From a checkpoint of a small transformer trained on Wikipedia.
Architecture: RMSNorm before each block, rotary positions, biases, untied embeddings, normalized queries and keys, gated attention, normalized values, capped logits.
Training: 159M tokens, 4853 steps.
Each number is 128 + 32 x the weight over its row's rms, rounded and kept within 0 to 255. Layers, rows and columns count from 0. The size above them is the row's rms in percent of the matrix's.

# layer 5 MLP up, 384x96, rms 0.248, rows 291-322, columns 48-95
size [ 95 106 104  98 107  96  97 100  97  95  98 100  87 104 104 106 105  98 103  84  98 103 106 109 113  93 110 103  91  97  91  90]
[[110 126 108 126 116 116 143 116 160 127 139 103 110 115  94 168 117 168 120 149 168  95 105 107 123 123 112 150 119 134 171 192 156 122 121  61  72 197  64 140 135 122 121  55 136 136 154 138]
 [ 84 106 164 100 155 173 135 166  88 136 144 109  94 113 122 117 108  90 113 113 164 140 135 185 200 124 128 152  82 145 174 116 172 143 143 134 160  92 118 145 175 211 135 181  58 147  98 141]
 [223 144 170 102 138 149 143  68 135  91 122 112 128 168 138 134  99 116 109 102  83 131  93  85 155  35 132 127 139 124 160 108 125  98 113 110 132  97 109 167 176 145 141 112 115 105 129 160]
 [203 163 125 126 142 142 160  97  82 165 122 118 151 148 141 153 142  78 114 136 132  92 152 122 131  77  98 128 126 130 154 157 168 181 144 135 127 132 128 130  79 111 119 173 154 129 174 171]
 [120  79 103  94 126 130 139 152  44 156 162  75  86 167 164 159 112  98 120 108 171 123 151  78 110 158 108 129 169 152  80 130 180 107 180 115 100 144 131 165 100 120 107 129 155 106  96  98]
 [127 150 127 167 140 178 148  87 136 135 144 109 157  92 128 177 128  94  99 147 117  89 122 185  94  57 166 140 154 152 194 147 149 129  80 162 133 123 127 142 135 148  84 158  77 203  82 127]
 [200 132 167 138 118 151 118 111 112 129 125 169  80 166 110 124 202 118 131 142 148 142 159 123 133  74 132  90 146 132 116 155 155 150 118  36 182 142 128 134 134 147  49 119 138 139  87  98]
 [126 159  69 149 110 184 159 171 118 102 151 147  99 158 118 129 148  94 106 181 135 124 156 159 155 132 130  67 213  75 103 174 136  93 123  97 105 102 131 172  43 133 143 101 101 139 105 156]
 [ 94 129 137  98 112 102 152  92 169  99 174 124  87 176 172 122 162 120 127 100 173 121  78 136 123 168 132 157 149 112  95 139 102 125 128  90 125  44 145 136 130 139 112  55 163 114 170 132]
 [135 197 176  90  68 131 132  88  93 107 137 121 156 182 136 119 144 117 111 110 157 133 175 104  58 137 172 146 150 104 108 128 132 240 149 115 155  85 122 176 165 117 142 125 156 124 116 103]
 [ 72 154 128 118 153 119 155 174  61 164 136 170 142 166 102  85  91 114 142 181 205 112 116 204 160 137 118 136 107 186 121 150 119 143 165 164 127 137 126 122 135 187 120  94 127 125 202 141]
 [177 158 129 158 190 140 155 149 142 105 173 118 115 151 139 151 177 138 179 127 111 162 145 144  48 140 116  81  95 124 118 117 149 138 151 199 158 132  96  50 110  82 140 101  72 127 130 132]
 [ 98 160 101 116 156 124 145  63 111 125  74 120 147  84 109 142 167 102 196 123 143 168 115 118  93 145  69 119 158 177 222 154  92  92 124 164 152  83 149 133 108 110 173 126 152 110  73 165]
 [ 71 164 108 136 147  92 114 110 110 136 135 156 135 116  99 132  67 152 146  87 126 163 175  94 137  96 158 120 156 140 116 146 129 101 122 100 118 182 176 105 139 124 155 112 171  98 150  43]
 [137 161  58  91 176 135 139  58  89 124 141 182 143 133  67  88 173  88 122 105 147 147 149 116  94 174  75 122  88  96 122 144  85 106 102 131 175 103 141 146 120 134 144  91  88 173 119 129]
 [128 113  96 191 105 119 148  97 106 140 120 150 119 243 140 140 168 120 158 104 152 124  95 124 146 130 110 118 179 142  68 172  99 124 171 113 146 158 151 119 104 112  98 169 144  79 172 159]
 [103 117 113 166 179 109  83 139 117  81 124 137 102 168 157 111 125  86 133 135 129 120 151 120 105 142  70 158 127  82 124  78 171 147 124 147 104 100 130 122 150 119 188  69 131  90  98 109]
 [112 144 131  94 144 120 174 150 110 112 143 142 111 125 121  68 101 126 127 104 104  84 140 132  99 118 111 124 205 194  69 119 190 106  99 123 107 140  98 115  98 164 149  85 130  88  74 118]
 [127  94 114  99  54 137 147 150 132 111 173 118 111 125 123 166 157 139 121 139 141 105 105  39 115 111 127 149 152 116  96  91  82  92 169 106 164 186 178 169 149 121 161  79 117 132 154  53]
 [127 141 104 132 116 126 131 172  61 126 153 197 125 160  63 128 155 113  94 129 127 119 169 104 104 121 138  60 136 155 102 134 135  79 144 139  76 176 114 101  76 140 154  93 156 155 173 155]
 [ 93 188  89 144 100 159  96  57 104 160 146 135 132 163 116  72 138 134 111 143 119 124 193 126 100 163 169 113 207  69 142 153 134 135  96 122 113  67 160 115 156  94 125 104  90 132 125 225]
 [164 188 160 126  75 131 150 126 118 117 150 115  71 152 113 192 117  97 106 155 120  60 132 118  93 171 115 161 175 117 109 107 205 147 120 151 106 142 178 100  73 120 153 109  63 134 105 169]
 [163 146  80 154 105 119  98 113 113 159 122 125 131 127 132 123 136  79  98 188  82  91 140 156 114  90 111 173  78 137 142  90 195 139 125 202 227 131  90  88 155 141  80 148 140 145 162 131]
 [ 96 149 147 148 160  90 152 147 119 164 119 163 128 129 167 135 139 160 127 113 132 198 123 123 165 129  66 160 151 130  96  97 179  97 121 144  92 137 130 125 134 108 114 146 105 128  79 102]
 [144 121 128  94 159 118 102 125  97 168 140 155 162 128 188  40  63  99 137 111 152 119 109 118 135 157 101 104  96 144  82 173 127 130 101 104 138 151 186 114 152 119 164  82 159 156 109 135]
 [139 141 125 117 173 159 238  84 137 126 142 169 144 164  71 141 149  97 117 166 119 192 190 124 115  93 145 125 144 101 139 141 153 160  58 142 127  85 122  57 120 121 193 126 142 175 134 170]
 [ 85 120 139 160 191  83 164 112  78  77 168 151 142 103 155 147  96 129 143 105 114 156  90 115  98 116 125 123 169 151 177 105  95 141 111  78 215 111  84 110 131 189 143 175 108 124 154 166]
 [131 130 140 198 133  95 196 116 168  84 174 144 109 136 162 172 139 147  85 202 150 119 155 162  74 179 109 169  90 189 168 158 126 163 151  64 109 145 133  89  94 159 139 139 178 157 104  74]
 [ 56 159  80 182 106 113 176 113 191 153 149 116 123 165 114 136  80 152 132 141 115  62 117 155 195 178 122 177 121 107  81 147 120  76 125  82  77 164 119 128 128 161 137  86 118 156 157 103]
 [166 149 174 117 121  99  77 207  99 118 176 124 100 135 136 132 119  53 144  73 170 145 154 125 109 118 114 121 144 169 167 156  33 151 172 156 111 146 126 164 128 126 115 165 112 171  73 136]
 [154 138 151 101 136 157 129 157 174 177 174  87 152 119 123  80 128  79 130 116 130 161 126 177 146 149 128 111 128 150 153 114 142 148 124 120 151 177 136 124 115 136 140 138 150 120 166 118]
 [106 157  79  90 140 139 125 119 105 211 186 145 102 173 154  96 127 135 110 127 139  74 115 142 150  94  89  97 188 192 185 115 140 153  81  96  86  82 133 125  85 116 105  82 142  90 121 108]]
# layer 5 MLP down (transposed), 384x96, rms 0.0619, rows 291-322, columns 48-95
size [ 95 102 101  98 105 100  98 101 102 100 100 104  97  96 107  98 102  95  99  94  97  96 102 107 103  99 107 102  98  98  93  94]
[[131  80 118 117 132 113  90 125  95 161 118  78  78  97  78 115 122 112 161 117 139 151 103 177 171 136 107  24 157 164 164 125 170  92 101  63 166 123 140  80 140 137 129 117 139 108 214 160]
 [107 148 111 104 110 181  93 125 119 157  90 135 156 105 147 134  96 140 131  73 146 114 123 154 139 161 165 132  66 124 116 165 120 101 148 113 176 120 158 134  70 102 120 156 121  83 129 116]
 [136 153 166 169 125 134 106 181 162 135 109  46 114 141  69  80 148 136 121 150 131 111 173  96  94 131 142  93  75 118  89 109  94 138 121 150  97 169 139 144 149  99 103  95 183 125 135 172]
 [150 119 164 126 123 147  95 122 129 118  75 188 124  60 148 153 116 198 123 144 147 119 200 164 106 180  94 171 109 102 111 116 135 124 192 113 138 148 127 157 173 161 108 108 163  74  98 155]
 [157  93  91 140  61 106 148  99 108 107 127 117 124 125 122 164 109 137 112 195  70 106  67  56  78 124  77  57 127  94 113 155  68 159 119  87 127  93  88 129 127 145 115  99 110  80 120 124]
 [101  84 152 181  82 128 116 122 156 159  87 156  79 183 109 104 124 153 116  83 100 108 176 150 140 164 103 152 135 151 129 157 161  83 175 119 148  79 121 109  90  84 107 132 138 142 124 139]
 [131 166  94 116  97 110 149 130 130 161  83 150 117 144 124  95 163 125 199 103  66 102 120 207 120 111 112 127 156 122 158 198 140 157 125 157 180 170 149 170 140 145 130 185 185 172 100 129]
 [ 55 139 108 146 122 233 149 162  97 152 133 114 125 126 135 165 107  84 143 159  81 160 153 139 131 143  86 116 143  83  76  99 171  88 148 166 129  99 118 164 128 144 135  87 108 167 169 150]
 [115 109 117 107  93  61 116 110 169 192  91 142 107 153 136 131 182 121 118 147 124 175 136 114 136 152  84 145  49 172 105 139 126 123 157 108 171 118 130 169 111 204  99  73 169 123 153 165]
 [ 98 184 151 120 102 120 118 111  85 129 119 137 121 153  87 141 135 116 121 187 146  87 145 178 116 127  86 108  85  97 156 145 130  45 123  72 114 121  86 129 175  58 113  86  93 154 100 154]
 [ 74 128 150 137 108 125 103 155 127 164  87 124 149 121 130 119  80 163 128 152 110 157 129  33 141 152 176  83 167 102 159 127 107 126 119 108 135  87 184 108  71 100 107 149 163 143 129 156]
 [140 106 150 146  96 108 157 180 131 126 111 118 128 144 143 162 143 143 135 112 174 161  58  68 106  88 115  62 159 125 112 133  91 137 149 112 143 167  75 154 110 117 170 158 169  76  70  84]
 [165 102 178 172 108 106 172 114 200 152  57 135 131 162 119 166 133 148 145 157 136 126 153 141 163 167 145 144 174 217 121 146  98 141 163  81 138 187 122 165  89 112 124 157 187 143  89 132]
 [144  90 107 101 126 116 141 125 156 134 170 113 101  96  86 113 116 145  80 110 134 112 172 157 170 123 163 119 109 168 203 153 106 138  88 129  86 101 141  65  97 124  79 126 148 177 117 113]
 [117 146 130  79  94 116 106  99 138 151 179 121 197 114 119 146  48 131 132  81 118 133 136 135 144  69 197 103 129 124 146  88 171 178 121 114 167  93 148 171 149  94  96  62 162  68 130 114]
 [100 114 140 200 133 105 116 127  98  91  98  60 122 136 103 159 128 139  65 213 117 148 120  99  84 173 108  86 151 148 148 170  96 146  78 129 177 177  87 106  81  95 164 219 143 154 108 133]
 [123 103 129 162 113 140 151  66 112  99  99 151  98  88 135 112 196 149 138 143  93 145 136  75  50 105 114 147 119 120  92 141  79 119  85  94 130 159 160 163 138 114  96  72  75 158  77  99]
 [ 95 159 126 106 113 111 121 168 191 171  96 133 162 160 140 145 136  62  83 195 125  46  91  62 136 123 107 176 144 107 114 125 118 150 120 139 107 134 159 151  87 126 131 101 105 167 149 123]
 [111  76 129 140  81 119  58 146 159 126 143 171 133  86 107 145 153 104 120 126  61 114 161 124 150  82 139  83  90 179 131 124 121 115 112 104 157  95 149 109  80 197 166 100 105 139 122 113]
 [111 173 159 117 129 122 117 104  76 137 122  93 158 111  86 117 131 144 139 130 163  90 193 130 118 144 142  88 103 126 152 172 117 120  74 193 166 149 142 145  88 117 192 118  86 144 168 159]
 [120 155 164 148 155 130  96 211 100 108  98  64 120 142  86 131 139 150 108 161 112 160 121 151  81 166 124 143 174 210 141 136  91 146 171 112 145 134 153 156 112  94  83 147 133 138 197 165]
 [105 134 157 125  60  77 163  83 178 118 171 148 132 132 101 145 148 149  89 140 141 136 139 155 163 143 134  82  99 161 138 112 164 110 133 137 207 144  74 115 199 135 116 142  65 183 146 126]
 [169 117 120 145 169 118 111 117 126 163 166 101 138 114 169  98 142 113 132 128 130  99 133  96 168  89  51 132 109 145 140 128 177 145  71 176 110 136 141 129 120 155  69 152 157 195 147 129]
 [115 147  72  96 104 170 154 147 140 160 113  92 128 159 182 186 124 184 155 151  88 176  81 128 157  72 115 143 129 199 159 148 125 137 123  83 135 141 191 122 134  85 140  96 133 142  66 139]
 [146 152  85 133  60 129  84 173  94  74 175 120 162  98 163 122  81 137 128 106 142 129 135 115 127 153 110 203 105 131  65 123  99  99  93  97 140 133  99 181 123 187 187 135  44 149 135 136]
 [131 123  89 111 172 117 111 142 175 184 154  90 131 133 140 120 142 110 166 152 157 142 114 172 107  99 142  84 136 104 211 176 141 162 140 136  94 160  82  94 160 183  93 133 134 150 129 117]
 [110 124 105  75  94 161  80 157 146  91 145  93 126 155 101 135  60  68  77 130  85 158 170 101  69 151 117 134 119 157 168 118 105  87 142 137 140 123 117 184 124  80 171 168 125 120 153 108]
 [ 89 153 110 100 137 134 175 138 124 178 133 154 117 114 100 106 127  89 106 124 107 174 106 103  85 165 141  70 117 150 143  93  66  86 109 132 195 159 109 152 126 159 106 138  67  23 179 129]
 [148  92 125 113 143 139 105 170 181  70 128 145 126 148 111  97 130  97 133 108 132 120 116 140 112  97 121 109  88 152 145 201 121 116 169 113 206 146 141 125 118 179 170 130  93 136 119 120]
 [116 216 138 247  37 106 123 130 145 103 109  66 178 132 109 111 144 169 115 173  59 108  85  90 156 145 164 102  94  93 151 142 107 109 131 115 126 120 133  80 140 136  85 116 104  82  83 138]
 [112 160 111 152 154  99 132 132 139 169 184 111 134 124 109 138  89 182  96 123 100 101  80 108 137 117 166 113  64 155 103 129 116 104 123 152 118 132 130  78 109 127  76  80  96 120 146 133]
 [120 112 143 221  86 146  61 123 175 121 114 133 118 124 133 109 153 139 121  93 116 111  65 116  86 105 153 151 126 107 149 106 117 121 181 156  32 105 126 170 129  79 119 138  80  99 122 122]]